Weights of a small GPT-style language model, trained from scratch on English Wikipedia.
Size: 4 heads of 32, MLP 512 GeGLU, vocabulary 1024, 3.8M parameters.
Architecture: no biases in attention or MLP, tied embeddings.
Training: 274M tokens, 4561 steps.
Each number is 50 + 15 x the weight over its row's rms, rounded and kept within 0 to 99. Layers, rows and columns count from 0. The size before them is the row's rms in percent of the matrix's.

# layer 6 MLP gate, 512x128, rms 0.111, rows 433-487, columns 0-127
092:45 43 64 66 67 42 61 46 64 27 36 70 48 32 69 64 57 38 45 14 40 60 30 81 63 24 14 68 32 67 43 25 43 55 45 33 42 70 47 51 55 58 76 36 63 66 50 33 40 40 43 60 24 79 19 26 62 38 39 42 67 42 37 35 30 55 52 73 30 50 52 52 46 60 44 25 63 43 61 47 37 38 43 43 59 25 52 58 37 63 51 69 39 47 38 57 67 17 43 56 16 57 69 52 63 24 44 35 58 47 47 38 56 31 54 30 56 58 53 43 53 46 34 21 59 39 36 42
109:49 76 49 54 42 56 58 42 27 77 49 52 29 71 33 31 49 67 46 62 76 35 40 30 83 35 76 34 54 63 47 48 55 34 69 45 57 73 47 42 29 58 57 30 49 55 39 24 34 37 45 65 72 46 33 40 61 16 28 39 48 59 50 48 37 42 48 68 36 35 61 45 69 27 29 56 40 54 00 45 31 20 38 60 61 46 57 40 48 43 59 43 51 51 70 42 80 50 57 33 74 53 42 54 23 61 50 60 35 64 49 37 59 26 55 12 60 53 62 39 45 56 47 53 44 54 36 39
112:49 19 65 65 45 27 58 58 17 21 75 47 25 29 35 59 43 64 53 48 51 67 53 45 51 55 47 64 54 53 66 34 49 32 43 51 35 50 68 52 44 48 77 37 36 57 35 56 12 43 70 53 44 44 51 52 57 50 30 52 63 35 48 40 66 48 44 22 35 53 35 54 60 54 50 66 59 12 38 61 38 57 38 57 70 65 15 46 40 81 55 35 54 67 52 32 27 82 20 21 54 55 65 47 48 44 24 54 18 67 43 52 58 28 42 74 55 48 35 30 38 35 39 51 51 39 60 50
111:57 58 40 53 17 66 56 52 36 76 56 29 39 47 39 46 61 75 43 58 40 40 37 35 51 80 33 43 28 32 50 37 77 29 63 28 50 49 57 41 38 70 62 51 44 64 30 32 51 51 62 35 28 30 70 67 59 65 39 50 60 29 49 31 22 41 52 58 09 28 51 48 40 71 27 30 53 55 56 56 66 69 59 29 39 63 31 39 51 50 42 35 61 74 57 44 61 36 38 51 41 42 42 43 48 34 37 62 42 53 65 51 54 49 08 70 39 63 44 38 22 64 38 20 45 19 50 58
103:44 43 61 60 48 58 45 47 67 58 31 62 43 31 31 42 42 61 52 61 59 44 20 82 67 85 46 51 50 43 56 55 62 84 43 70 54 75 38 16 49 98 39 58 48 46 47 74 54 48 55 62 61 87 61 46 52 56 26 63 52 54 30 42 46 39 30 42 64 25 49 54 41 43 67 58 53 52 36 52 61 46 38 26 40 21 57 33 49 46 62 70 42 62 57 50 50 45 64 57 72 48 43 63 46 37 61 90 62 43 49 55 41 58 73 35 46 31 52 74 62 67 48 72 23 64 80 41
114:54 57 49 76 47 60 49 54 23 38 45 47 46 59 39 64 62 59 64 54 34 43 48 51 52 51 55 67 28 57 59 50 46 57 39 41 48 43 21 36 26 77 60 53 63 56 31 56 26 53 43 41 33 07 57 47 76 42 49 56 41 66 87 54 48 65 49 68 29 63 71 65 63 46 48 44 46 49 66 36 51 55 43 54 46 53 21 54 32 63 50 58 34 90 69 57 23 36 85 32 48 40 63 37 48 59 44 58 76 22 66 64 43 20 40 34 67 63 43 60 56 79 42 73 40 67 38 79
110:53 40 59 67 36 43 37 42 31 57 37 47 45 57 32 57 54 75 53 57 34 56 52 59 58 59 50 67 47 67 37 43 36 64 99 37 68 25 53 78 48 54 35 47 70 76 68 54 77 51 53 39 48 49 70 53 58 28 49 36 44 45 80 54 40 48 45 62 37 40 70 49 49 49 44 39 63 44 55 50 51 28 35 45 54 59 57 41 26 47 81 47 63 56 45 35 51 53 42 40 67 91 25 46 23 45 66 67 49 43 15 59 50 22 67 45 46 75 45 76 30 68 31 64 30 50 15 69
090:69 38 70 52 41 55 52 71 32 47 58 65 74 45 58 56 39 51 78 44 46 76 36 59 52 50 43 37 51 62 45 25 44 57 44 48 50 79 33 33 90 41 41 48 42 38 70 55 52 39 61 59 47 69 65 61 53 63 41 29 71 51 44 53 56 52 30 51 49 56 63 32 68 44 33 66 19 57 63 82 61 33 46 48 34 55 28 65 33 70 37 31 25 55 67 66 37 78 28 66 59 15 50 64 65 45 46 41 34 87 38 64 53 34 29 69 32 45 24 48 30 26 46 63 54 44 59 46
098:31 65 48 50 30 64 58 32 29 54 63 49 34 60 91 48 47 32 35 41 36 31 45 42 69 69 29 55 52 65 28 81 57 48 30 49 47 68 53 80 40 83 28 70 62 42 54 67 71 49 30 40 50 37 50 21 50 53 90 67 50 57 71 41 36 65 52 28 81 22 77 30 46 39 77 56 64 42 39 63 53 44 41 52 53 52 37 60 35 48 61 17 51 32 41 72 47 65 36 54 43 30 68 60 64 43 44 56 59 48 51 29 40 47 67 42 64 55 45 28 59 47 36 45 54 50 59 56
115:74 38 08 57 35 70 23 43 48 74 46 55 54 64 36 40 64 48 50 59 57 29 46 39 52 37 83 41 72 51 50 48 42 54 53 23 35 48 63 09 46 28 47 34 79 51 48 53 57 65 47 80 63 40 35 79 52 28 61 31 41 37 57 61 31 69 45 55 33 61 31 36 60 10 60 80 79 43 36 41 38 52 56 73 33 42 65 44 50 32 44 52 25 62 42 32 41 62 67 60 46 40 48 58 48 40 34 61 51 62 57 31 34 71 57 54 47 35 41 59 42 63 64 36 53 43 49 33
106:77 49 33 37 49 66 33 43 18 35 52 54 65 52 56 37 22 41 35 72 79 45 50 41 57 46 55 58 44 37 37 77 66 46 35 52 59 42 48 57 50 41 57 52 70 39 33 35 63 19 50 77 47 49 67 53 42 72 75 65 24 68 54 57 38 59 38 56 71 56 32 35 62 57 36 59 39 40 38 69 50 65 17 54 73 81 41 19 49 58 55 36 38 57 59 51 47 20 42 44 38 59 45 32 65 15 50 25 51 62 69 69 38 39 64 57 52 30 68 65 68 58 65 30 33 57 28 53
097:58 44 47 27 28 35 61 49 48 65 40 65 54 37 67 41 53 53 50 50 21 22 75 69 98 41 09 61 46 57 42 59 27 34 47 42 77 57 61 66 34 64 42 56 51 48 49 38 45 42 29 24 62 47 34 58 71 23 88 48 59 64 51 62 21 38 58 67 44 54 67 67 18 65 17 53 46 36 40 54 35 65 65 79 41 39 32 59 41 37 58 63 45 43 55 29 35 56 62 62 40 43 44 75 45 52 43 51 43 51 40 39 33 44 60 48 48 30 46 28 44 38 37 39 41 51 45 74
086:72 22 43 67 36 55 47 81 33 49 46 44 79 75 68 54 45 51 41 49 51 53 71 64 21 42 75 70 51 50 67 69 37 85 47 74 45 61 43 27 50 60 59 60 19 60 40 68 46 82 22 58 22 28 33 41 33 29 39 43 60 63 74 54 44 60 58 26 54 34 23 42 40 49 59 51 48 66 75 73 47 17 51 40 61 72 33 37 45 40 34 58 32 74 48 40 27 61 33 39 42 39 70 58 51 64 46 67 56 47 70 53 50 46 56 30 40 51 38 37 59 43 55 49 54 49 40 45
101:39 44 22 77 55 54 41 63 53 67 43 48 32 61 44 54 41 54 38 48 58 51 43 47 44 65 62 65 52 39 32 50 27 41 36 55 57 51 29 16 50 43 52 45 55 58 61 53 31 22 40 36 36 42 81 42 49 65 51 45 33 46 28 56 43 69 42 31 28 56 51 44 57 42 84 42 50 61 45 54 52 47 78 56 67 61 50 39 38 17 56 56 50 65 41 24 71 73 71 55 74 47 14 39 37 76 21 60 44 66 54 51 47 15 55 64 20 75 28 68 46 78 75 45 52 51 35 72
111:46 61 72 56 29 70 18 35 41 55 50 44 25 63 76 41 58 35 50 49 74 63 26 49 61 61 61 45 35 25 47 40 51 35 39 52 67 68 69 33 49 61 82 50 60 32 53 37 30 45 53 64 36 33 60 73 88 31 42 55 57 46 56 49 64 85 31 53 34 36 66 33 51 56 34 34 70 67 68 83 54 27 47 40 52 31 51 74 58 27 50 24 52 62 53 27 62 16 31 54 50 43 47 64 42 49 41 64 35 44 57 48 48 43 49 33 61 49 66 67 44 53 45 44 49 13 64 48
102:41 77 38 45 49 48 59 52 58 57 59 48 53 33 37 51 48 28 56 24 27 40 44 64 62 63 71 49 60 69 43 69 53 25 18 47 94 69 40 56 42 86 54 73 56 51 69 43 73 66 59 50 18 63 38 60 25 54 33 43 54 59 30 46 50 70 47 47 45 38 25 41 53 75 38 41 66 44 58 59 33 53 53 49 61 25 29 66 38 68 91 75 52 59 31 37 52 43 30 62 48 76 50 54 54 41 48 44 50 53 30 42 64 44 69 53 44 22 47 46 49 39 27 29 49 65 70 38
106:55 47 72 61 18 39 46 62 66 68 57 15 40 28 67 58 48 69 42 65 43 48 03 51 63 58 40 39 54 39 31 53 49 67 88 47 80 87 44 35 67 56 40 53 56 33 42 39 54 31 51 53 39 48 36 43 54 48 38 53 55 56 28 81 63 47 56 48 69 32 44 41 48 88 45 48 50 47 49 29 65 38 64 51 45 64 60 29 56 54 62 45 65 46 45 48 44 50 49 33 65 46 22 51 15 57 26 73 60 70 40 43 53 64 66 35 38 18 59 36 76 52 36 54 37 50 47 38
103:42 48 33 51 34 31 54 54 60 32 51 57 37 55 91 54 49 48 34 49 62 60 39 47 60 43 55 79 52 43 51 42 78 32 53 46 53 12 52 42 29 52 42 52 46 26 40 46 28 44 65 43 75 28 50 81 33 54 37 42 45 52 58 47 76 41 44 35 35 49 40 33 40 33 27 64 72 35 33 43 48 67 53 40 63 49 29 42 45 08 63 65 60 64 06 43 60 44 30 49 43 23 82 56 38 57 31 22 31 65 74 40 31 28 57 62 39 54 53 44 52 54 61 67 51 35 63 37
091:95 49 75 41 61 49 50 51 34 41 63 36 44 63 71 52 45 32 58 21 49 35 75 34 54 80 57 38 37 47 81 49 35 34 23 54 33 50 54 47 72 70 26 49 66 38 38 82 46 47 56 39 39 56 31 15 63 56 32 54 52 45 50 68 58 22 68 37 59 65 55 32 77 24 41 39 51 42 59 27 35 57 65 43 39 45 54 32 57 40 73 64 76 80 60 59 35 57 69 53 54 47 32 24 60 58 34 63 62 59 63 41 52 44 33 73 37 43 44 45 46 50 57 55 76 52 54 43
095:49 68 52 63 72 51 58 62 44 44 60 44 57 30 61 32 74 51 28 76 77 55 58 47 31 69 75 49 30 34 51 30 54 50 35 42 24 22 63 34 61 60 58 61 50 67 61 40 64 25 42 95 70 42 44 61 52 41 56 55 37 54 68 49 56 57 79 68 71 65 58 49 33 58 60 51 62 50 52 62 67 34 72 53 54 41 44 39 58 45 30 50 83 49 42 39 55 69 75 42 65 43 53 55 22 67 78 62 47 34 60 60 29 55 48 40 17 47 23 59 64 40 73 52 73 33 63 69
111:29 60 29 45 44 57 69 56 18 77 58 55 50 37 67 11 65 65 43 66 19 47 44 71 43 57 44 20 28 65 58 54 85 71 21 53 55 44 48 56 54 49 27 49 65 69 27 61 41 41 35 55 53 53 52 46 47 63 82 27 37 44 59 46 39 49 66 58 42 62 43 49 59 61 21 25 43 31 62 49 62 49 73 63 60 40 59 63 55 66 41 52 46 46 58 37 19 72 65 55 44 22 49 62 70 54 41 42 24 52 58 20 45 50 48 54 64 49 42 60 26 40 60 85 34 46 61 36
101:51 68 31 33 59 44 20 30 42 40 69 44 49 44 57 29 52 18 51 35 30 33 46 79 58 59 35 80 59 37 37 64 39 47 48 45 63 38 47 65 39 50 90 48 42 67 73 62 45 67 49 19 78 36 49 52 55 38 84 52 40 52 32 48 34 39 55 42 44 59 22 57 56 58 48 70 73 63 49 49 44 75 47 39 66 45 64 54 43 47 35 52 48 46 31 41 63 57 15 64 80 43 81 31 77 46 52 30 60 53 76 27 44 51 66 41 33 55 56 61 53 36 62 49 51 48 26 65
102:65 57 70 43 32 76 43 28 29 36 27 60 40 38 13 46 50 30 43 40 39 32 37 50 57 74 74 58 51 23 59 55 59 30 48 33 60 24 20 49 44 60 38 34 58 61 23 22 66 49 47 45 57 25 69 49 59 37 63 63 44 41 48 44 55 41 59 48 43 62 73 46 45 40 54 48 64 53 74 53 53 45 27 47 25 64 46 58 64 52 25 44 46 80 41 09 36 46 47 29 82 46 55 65 40 46 60 56 64 41 28 65 35 70 30 39 32 46 43 69 48 44 34 68 66 73 44 58
099:44 57 27 62 71 81 59 58 30 50 80 69 43 41 57 63 58 57 36 56 57 60 58 34 64 59 51 41 58 72 60 34 47 70 72 33 86 51 29 48 42 63 70 41 56 66 61 53 53 69 67 44 73 66 73 69 65 47 35 30 40 46 47 65 30 61 68 48 33 55 56 71 41 40 42 24 58 40 44 66 28 55 64 64 31 42 36 65 48 36 38 52 59 31 46 61 42 28 22 54 26 45 31 32 60 45 48 47 55 50 34 24 65 36 37 85 63 70 43 67 32 78 23 34 60 60 60 36
079:58 31 44 51 79 52 33 44 57 47 67 25 39 61 57 35 41 42 25 63 70 55 77 44 32 23 52 52 52 50 65 39 27 32 57 66 51 35 46 51 55 16 54 47 51 39 48 44 44 60 40 42 70 54 54 70 62 48 44 66 36 36 66 57 17 31 43 38 23 70 50 34 60 44 85 62 53 80 45 32 54 52 49 46 55 58 61 51 64 80 39 60 61 67 71 52 82 31 91 50 60 53 27 61 31 66 62 49 83 39 55 51 56 54 30 22 49 67 39 37 45 75 49 50 54 49 75 39
092:48 52 53 38 42 40 51 73 28 40 52 59 38 69 62 45 58 47 74 61 43 48 65 48 75 49 34 55 37 78 51 27 64 62 76 43 34 40 53 66 47 51 52 48 23 27 40 69 62 52 50 26 42 70 44 47 26 40 46 46 51 56 22 65 23 45 72 61 54 68 67 41 53 36 60 63 35 45 35 68 50 48 66 32 58 31 27 76 24 59 49 63 53 62 51 44 51 71 46 41 54 40 49 52 26 15 50 34 36 69 76 18 59 38 33 71 24 50 54 42 63 54 98 21 35 53 46 47
097:54 39 59 61 53 61 44 65 54 21 49 45 69 55 44 56 50 43 46 46 34 35 59 49 32 35 44 58 47 31 34 14 43 58 16 40 32 39 65 41 49 31 62 55 41 25 56 50 33 73 67 41 50 63 61 79 56 83 34 37 77 46 82 61 32 48 48 56 99 60 41 42 76 25 52 64 43 54 62 50 53 23 71 59 45 67 73 58 40 55 39 50 57 46 44 57 39 38 68 64 69 58 28 50 67 42 27 27 34 54 58 65 45 45 58 49 44 67 48 65 42 80 34 56 35 51 67 33
104:55 56 40 59 73 57 76 63 47 99 40 58 42 36 70 73 37 32 45 38 29 67 38 22 67 39 46 57 54 23 37 39 36 54 45 58 51 39 48 49 40 64 46 42 60 14 19 63 69 50 34 63 67 60 44 50 72 65 46 50 29 33 66 36 50 39 25 58 56 65 49 51 23 72 53 33 74 61 26 41 45 71 50 25 37 53 66 59 47 59 33 59 50 50 58 72 40 43 32 35 62 35 66 68 35 51 73 35 48 52 53 48 34 50 55 58 54 57 86 62 61 49 83 45 52 21 47 56
100:67 49 26 48 45 41 69 71 45 60 35 65 00 39 68 52 14 53 49 46 46 31 54 45 37 70 19 49 33 61 32 48 43 57 50 60 44 84 43 38 39 46 52 21 63 61 51 76 46 53 46 58 50 53 62 79 72 64 39 39 76 60 58 72 72 54 44 44 59 62 35 53 36 18 37 28 31 73 66 60 34 27 75 51 55 50 63 49 62 82 72 43 39 65 35 66 55 36 49 37 47 52 40 42 72 47 25 69 62 41 68 57 51 49 58 49 64 56 57 58 60 64 45 49 46 66 62 52
103:72 43 66 36 42 73 71 54 45 65 68 58 36 51 69 40 54 37 48 55 46 45 30 76 49 50 50 47 84 55 46 40 66 39 40 52 48 63 45 63 58 52 31 60 41 28 58 79 33 40 25 73 42 29 66 25 56 63 42 55 37 61 47 41 50 60 27 57 39 48 47 44 79 45 17 52 42 70 53 46 82 54 43 33 34 28 14 39 58 48 43 61 29 41 62 15 36 53 69 20 66 38 68 50 57 51 56 62 52 71 51 18 20 62 65 34 61 45 60 29 53 28 33 55 55 47 38 31
108:54 50 52 68 60 53 18 49 39 30 53 62 38 51 02 31 59 59 50 68 64 53 58 43 43 54 37 43 40 60 60 70 43 43 39 60 62 79 47 44 80 75 74 28 38 63 60 66 56 55 61 30 28 46 55 48 27 40 74 81 64 93 41 30 50 43 86 33 65 50 63 73 48 59 58 43 50 52 63 48 16 75 40 37 44 66 53 40 39 60 47 57 40 32 43 52 64 50 25 38 53 59 54 28 53 31 74 35 51 69 75 30 51 62 28 53 48 41 26 44 59 45 49 52 55 45 48 41
099:40 65 54 47 46 52 61 38 50 67 53 57 46 34 44 48 38 60 25 50 62 48 21 48 65 44 35 54 53 39 58 58 53 58 73 54 29 71 27 57 51 66 42 37 44 27 31 45 38 41 36 39 75 71 51 40 53 16 49 33 35 66 65 32 26 41 40 46 71 70 75 32 48 46 61 40 43 68 18 57 48 71 50 61 35 28 06 31 52 40 55 70 41 40 52 35 63 36 50 70 32 68 68 29 65 51 26 79 47 85 72 53 44 27 54 23 58 51 62 66 45 43 48 48 64 42 39 29
110:36 35 63 43 72 59 43 41 39 46 68 35 49 71 53 40 41 39 30 38 49 63 55 50 50 74 33 24 29 48 32 48 64 59 32 34 70 66 40 28 41 40 46 66 46 58 47 72 52 33 65 62 21 49 30 66 23 29 40 62 31 48 47 27 34 28 26 70 36 65 61 33 34 45 61 29 57 50 49 55 34 48 74 66 50 34 64 75 76 51 52 60 88 62 48 54 52 39 50 49 49 67 23 66 67 60 74 62 23 46 35 64 39 48 36 41 68 41 63 44 64 47 47 39 47 22 52 10
096:03 57 53 47 44 58 44 55 35 23 49 47 58 24 42 45 28 44 63 17 32 66 37 45 63 35 22 47 50 18 68 86 34 44 32 47 67 62 41 50 48 55 44 43 48 42 28 31 47 29 47 37 34 64 56 47 38 59 32 50 56 56 47 38 41 71 39 65 51 58 58 35 56 63 36 49 55 21 43 36 60 60 59 44 49 64 44 38 17 91 55 61 71 67 44 60 43 24 34 52 81 73 63 59 48 45 47 56 29 64 52 33 58 49 35 64 57 48 31 26 53 34 46 34 46 81 39 39
101:41 77 53 54 58 39 55 60 64 63 62 24 32 49 59 39 55 47 63 88 68 70 81 52 66 64 57 30 51 53 52 70 71 55 56 65 99 37 38 40 30 66 39 36 37 22 49 60 39 63 47 56 65 51 54 68 79 49 59 34 55 48 14 36 46 55 68 52 56 24 56 37 37 32 69 41 42 61 48 54 52 39 07 50 52 38 44 43 42 18 30 53 46 50 30 59 31 30 41 56 32 49 44 42 32 41 56 38 57 38 53 36 31 59 73 27 65 52 52 51 35 35 57 53 34 52 35 66
080:29 39 32 58 50 51 56 80 64 32 52 47 52 67 55 45 28 49 53 71 39 34 54 59 52 39 37 53 52 51 02 27 31 66 34 29 46 59 67 42 60 73 68 37 17 70 60 40 35 40 31 30 42 77 52 60 46 78 46 57 31 39 64 65 39 27 69 34 62 55 52 47 54 51 40 48 56 48 47 38 69 44 37 48 30 37 72 52 67 76 67 12 67 52 31 55 58 67 79 79 51 43 55 44 40 33 43 87 57 51 51 38 41 34 50 62 23 47 44 47 44 53 21 48 43 59 46 46
109:28 62 68 71 55 63 37 50 48 41 54 58 39 68 48 32 36 48 31 67 51 46 43 44 73 86 56 39 65 46 51 45 51 43 48 82 33 54 44 58 55 66 36 55 54 56 53 61 42 68 40 39 50 80 69 46 43 54 46 58 45 50 56 53 45 79 22 47 32 76 47 62 46 53 13 63 57 55 42 62 65 52 60 52 25 55 44 66 41 64 75 49 25 46 61 66 63 58 40 29 39 43 17 49 74 81 32 50 35 23 62 51 16 66 71 55 33 48 66 45 81 38 13 30 67 56 44 53
083:61 33 51 69 56 48 32 35 17 63 67 64 51 59 53 38 54 57 30 43 37 71 51 40 58 57 93 59 77 44 61 35 79 25 72 56 42 44 40 71 29 46 36 52 27 69 47 38 48 66 39 48 44 51 49 45 68 33 65 30 57 39 30 43 61 36 73 55 59 68 69 35 32 66 81 53 35 37 89 57 71 35 54 46 54 52 59 38 32 42 39 49 61 81 46 41 61 56 63 38 47 39 45 45 69 89 65 40 57 40 46 62 71 72 55 54 35 31 61 67 32 54 54 38 61 32 69 52
104:58 58 44 47 34 38 77 32 45 68 37 58 48 65 37 12 67 62 43 57 38 59 47 64 59 54 40 39 25 42 87 67 53 44 28 44 73 41 59 66 13 64 43 50 48 52 54 70 38 53 63 26 45 29 43 64 36 23 62 52 64 68 73 63 32 60 59 33 32 75 53 56 41 61 48 55 62 51 48 62 70 35 56 66 59 40 51 46 39 39 41 32 47 67 77 66 29 46 56 67 48 59 84 25 38 17 32 71 36 57 49 37 63 57 55 63 57 89 37 61 32 41 35 52 37 49 45 38
115:63 34 25 34 59 65 47 65 31 51 33 50 46 57 70 49 51 52 38 62 47 32 54 68 70 42 70 54 64 20 49 73 68 38 45 47 30 59 51 44 35 51 45 50 54 44 78 57 37 55 50 54 37 66 43 43 60 49 30 36 66 71 64 84 45 58 34 49 66 91 66 54 70 33 63 52 62 76 55 89 61 36 39 55 60 43 52 68 43 63 68 39 44 50 60 66 58 68 44 55 53 18 59 80 44 56 30 53 19 59 61 38 41 57 41 14 18 63 25 67 62 65 61 43 58 76 47 50
099:10 41 47 52 52 43 42 53 40 60 64 26 38 23 30 55 47 45 41 42 24 51 42 41 68 50 51 55 88 68 51 56 60 22 57 49 63 24 55 25 56 42 56 69 46 57 61 33 24 45 64 52 64 54 66 60 32 57 36 52 49 42 70 57 44 15 65 63 53 64 32 46 54 68 86 59 27 22 52 64 61 61 57 37 62 55 69 49 23 60 51 44 25 44 59 63 54 58 72 35 27 40 40 47 64 56 51 47 64 54 65 40 40 68 42 23 60 17 39 31 53 39 75 85 41 58 47 55
108:54 45 46 65 28 59 52 60 70 32 40 56 31 56 68 52 68 49 58 73 61 48 69 41 86 78 33 68 28 63 49 50 37 42 60 55 68 42 41 63 45 44 17 49 56 52 46 13 37 49 33 66 70 49 46 77 20 56 61 55 59 38 33 28 62 70 27 59 67 53 31 54 56 61 41 28 46 49 30 73 63 37 59 33 52 48 68 24 37 56 45 42 75 62 54 45 42 63 37 39 39 58 28 59 33 25 40 65 58 61 69 39 39 57 68 51 51 80 78 36 50 61 22 48 64 78 52 33
098:20 43 53 48 58 55 55 59 43 65 55 81 53 42 53 53 65 54 56 62 42 54 52 61 55 97 55 39 55 58 42 65 55 44 52 63 27 72 51 37 23 45 52 68 45 25 51 33 35 52 53 77 53 42 58 73 56 67 36 56 36 37 41 65 61 44 98 52 48 65 61 16 42 51 39 47 44 36 58 49 50 59 34 48 52 73 42 42 53 74 41 53 50 49 21 20 80 52 60 51 54 76 31 18 66 62 59 27 36 49 45 64 39 73 33 48 39 55 26 56 38 46 86 52 58 33 34 30
121:56 29 60 61 41 77 42 55 47 55 60 69 06 51 60 50 44 62 21 59 59 42 26 49 84 49 26 51 47 39 62 59 46 54 57 48 46 20 42 13 56 29 66 43 45 42 53 56 59 55 48 35 70 48 45 69 48 25 38 42 44 27 87 40 41 74 62 53 36 44 39 33 61 52 25 53 65 63 44 33 60 37 52 33 27 46 42 39 44 23 52 31 28 48 59 58 35 64 58 57 52 48 69 58 49 77 38 32 39 49 54 16 41 72 47 69 44 74 75 32 34 35 59 54 51 63 52 77
085:47 35 38 54 60 44 49 54 45 29 34 59 56 58 37 36 54 42 38 65 67 36 38 38 43 44 49 51 67 60 64 31 55 50 48 34 44 38 35 51 45 37 61 48 43 42 35 49 32 37 39 72 38 74 84 30 74 61 37 73 75 66 66 67 81 58 47 46 61 57 46 47 72 20 66 71 57 63 39 52 41 69 62 53 24 40 65 60 71 39 44 63 39 66 75 65 64 49 54 34 45 61 61 21 71 16 63 41 33 18 72 56 78 55 19 58 55 61 53 62 66 44 70 41 19 66 71 37
101:44 59 48 53 28 48 65 58 36 56 31 41 48 46 77 52 28 48 62 56 45 40 76 81 45 57 58 63 53 60 75 33 72 59 35 47 53 58 40 49 43 70 47 60 48 82 42 29 44 68 57 20 42 23 50 32 58 55 34 71 58 57 50 55 17 57 64 72 53 42 55 56 64 50 53 32 32 46 99 36 73 53 39 50 61 80 35 47 41 65 39 55 45 54 48 47 57 43 37 42 56 58 67 58 49 51 38 88 41 31 55 42 25 91 38 68 52 37 68 55 61 64 48 84 49 40 55 59
117:39 32 53 49 48 73 54 66 51 30 51 48 39 79 49 48 50 45 43 45 33 76 76 71 45 48 77 58 78 44 51 66 29 50 49 65 51 56 42 57 43 38 25 19 47 36 36 41 18 65 48 33 62 62 50 60 52 59 52 64 33 61 61 46 77 47 48 42 34 71 53 36 40 28 42 35 44 60 35 44 74 55 64 35 43 55 53 57 99 66 46 35 50 81 49 50 54 32 74 41 93 36 60 54 36 30 34 52 42 49 54 48 59 59 73 35 40 47 46 65 61 24 29 71 49 51 73 24
110:77 62 53 41 27 52 46 45 54 47 32 61 27 61 45 57 62 30 32 62 45 49 27 54 49 34 50 38 58 50 52 33 48 33 63 42 38 52 24 40 17 73 56 38 52 68 35 69 53 49 59 60 66 25 38 69 43 52 38 30 34 64 48 51 71 39 35 77 59 25 52 62 60 39 28 79 57 51 47 47 41 42 33 29 48 51 30 73 60 49 23 64 41 60 34 22 28 27 64 52 83 39 70 61 52 68 60 50 20 73 61 59 53 76 75 73 50 36 51 56 46 56 18 45 61 37 34 63
083:74 46 51 39 41 28 54 63 48 13 42 17 28 32 32 42 71 52 47 57 51 37 55 77 64 49 79 47 53 41 42 43 44 36 26 34 37 21 60 35 64 52 79 63 23 26 56 41 47 40 40 59 41 35 54 49 65 34 40 48 56 53 41 39 87 36 33 54 41 29 68 77 71 66 58 34 72 56 52 64 51 43 52 40 64 58 64 45 61 56 81 49 46 55 55 66 60 51 43 59 51 55 53 38 47 56 37 61 63 57 25 47 40 83 32 51 60 40 88 53 72 75 46 34 40 55 41 21
111:46 34 51 63 53 78 49 56 60 34 48 34 61 40 38 40 47 52 56 29 30 62 60 63 53 71 72 41 95 19 57 44 57 47 69 31 22 54 54 59 48 59 52 44 56 45 41 24 36 69 38 68 40 41 42 63 62 58 58 67 29 42 31 69 74 45 33 66 52 51 46 40 25 41 37 57 49 64 36 29 69 78 37 58 59 53 87 61 39 48 42 43 48 59 54 78 35 50 50 30 51 22 65 59 48 59 28 54 61 53 48 42 86 22 45 27 80 47 56 54 24 62 57 44 73 66 63 41
089:53 57 59 43 66 67 50 48 54 61 27 23 38 57 53 32 68 72 59 77 56 18 53 71 74 53 46 38 73 25 43 78 43 35 55 48 49 39 47 55 69 76 21 52 49 63 52 40 69 43 53 46 50 67 41 40 51 54 49 72 48 37 68 55 32 41 57 49 35 20 38 44 59 76 29 61 24 70 72 38 66 77 36 23 53 69 46 54 32 31 55 16 54 51 47 55 65 39 62 34 58 41 73 37 40 52 46 66 45 57 81 41 55 31 61 52 48 69 43 22 31 46 40 78 67 57 45 68
094:62 63 40 78 14 74 50 69 49 77 55 58 55 52 35 39 65 41 32 42 17 58 57 28 56 23 57 52 62 55 48 35 50 30 69 58 50 40 47 77 52 67 49 65 47 60 29 41 56 52 50 53 56 74 63 61 18 34 48 21 42 41 39 34 44 66 58 46 22 44 40 39 55 30 33 57 45 63 26 41 34 39 58 62 48 72 71 24 75 44 44 68 59 67 44 70 35 75 59 35 39 59 46 75 24 68 62 59 67 63 64 56 58 45 53 55 64 60 32 34 54 34 31 55 81 37 40 67
093:47 32 58 50 32 21 39 60 33 37 39 16 01 54 53 61 67 57 47 57 35 51 44 46 60 49 47 51 51 57 52 62 75 46 64 50 30 59 43 67 57 66 27 64 49 59 57 29 43 46 60 57 57 59 80 54 56 39 59 34 36 32 55 72 40 75 43 56 49 37 45 45 42 67 66 48 43 79 66 40 30 48 22 60 47 70 57 73 55 33 34 66 51 55 25 45 32 36 47 46 28 54 43 38 16 45 48 18 48 43 43 90 53 83 61 43 65 47 42 71 31 21 45 57 33 42 48 38
113:37 32 29 75 44 51 50 46 38 59 55 42 75 29 52 60 60 40 42 47 35 64 65 31 83 51 69 36 68 30 33 34 57 41 37 43 56 46 39 51 32 68 40 64 67 39 55 58 78 66 48 42 39 37 31 45 58 48 74 66 14 21 58 50 50 59 28 48 53 50 63 42 35 54 63 58 34 52 49 42 50 81 53 41 27 32 50 64 39 50 40 56 37 35 82 13 55 68 02 30 58 78 52 61 43 42 61 60 54 72 64 53 39 43 60 38 51 40 54 29 68 83 42 49 44 45 37 60
089:64 62 51 31 63 22 49 56 47 56 55 53 42 49 14 57 27 52 40 35 60 28 72 21 66 66 58 70 37 39 55 69 46 65 32 54 57 47 29 32 32 65 46 41 59 29 49 60 60 58 47 69 63 56 72 56 72 24 34 74 34 52 54 65 59 44 63 54 58 46 52 54 34 43 25 33 41 59 16 36 30 32 15 38 44 40 48 51 33 42 40 33 72 70 68 04 38 57 62 49 57 72 60 64 29 59 71 69 21 54 43 44 29 40 47 42 48 56 38 67 44 50 59 24 40 55 49 60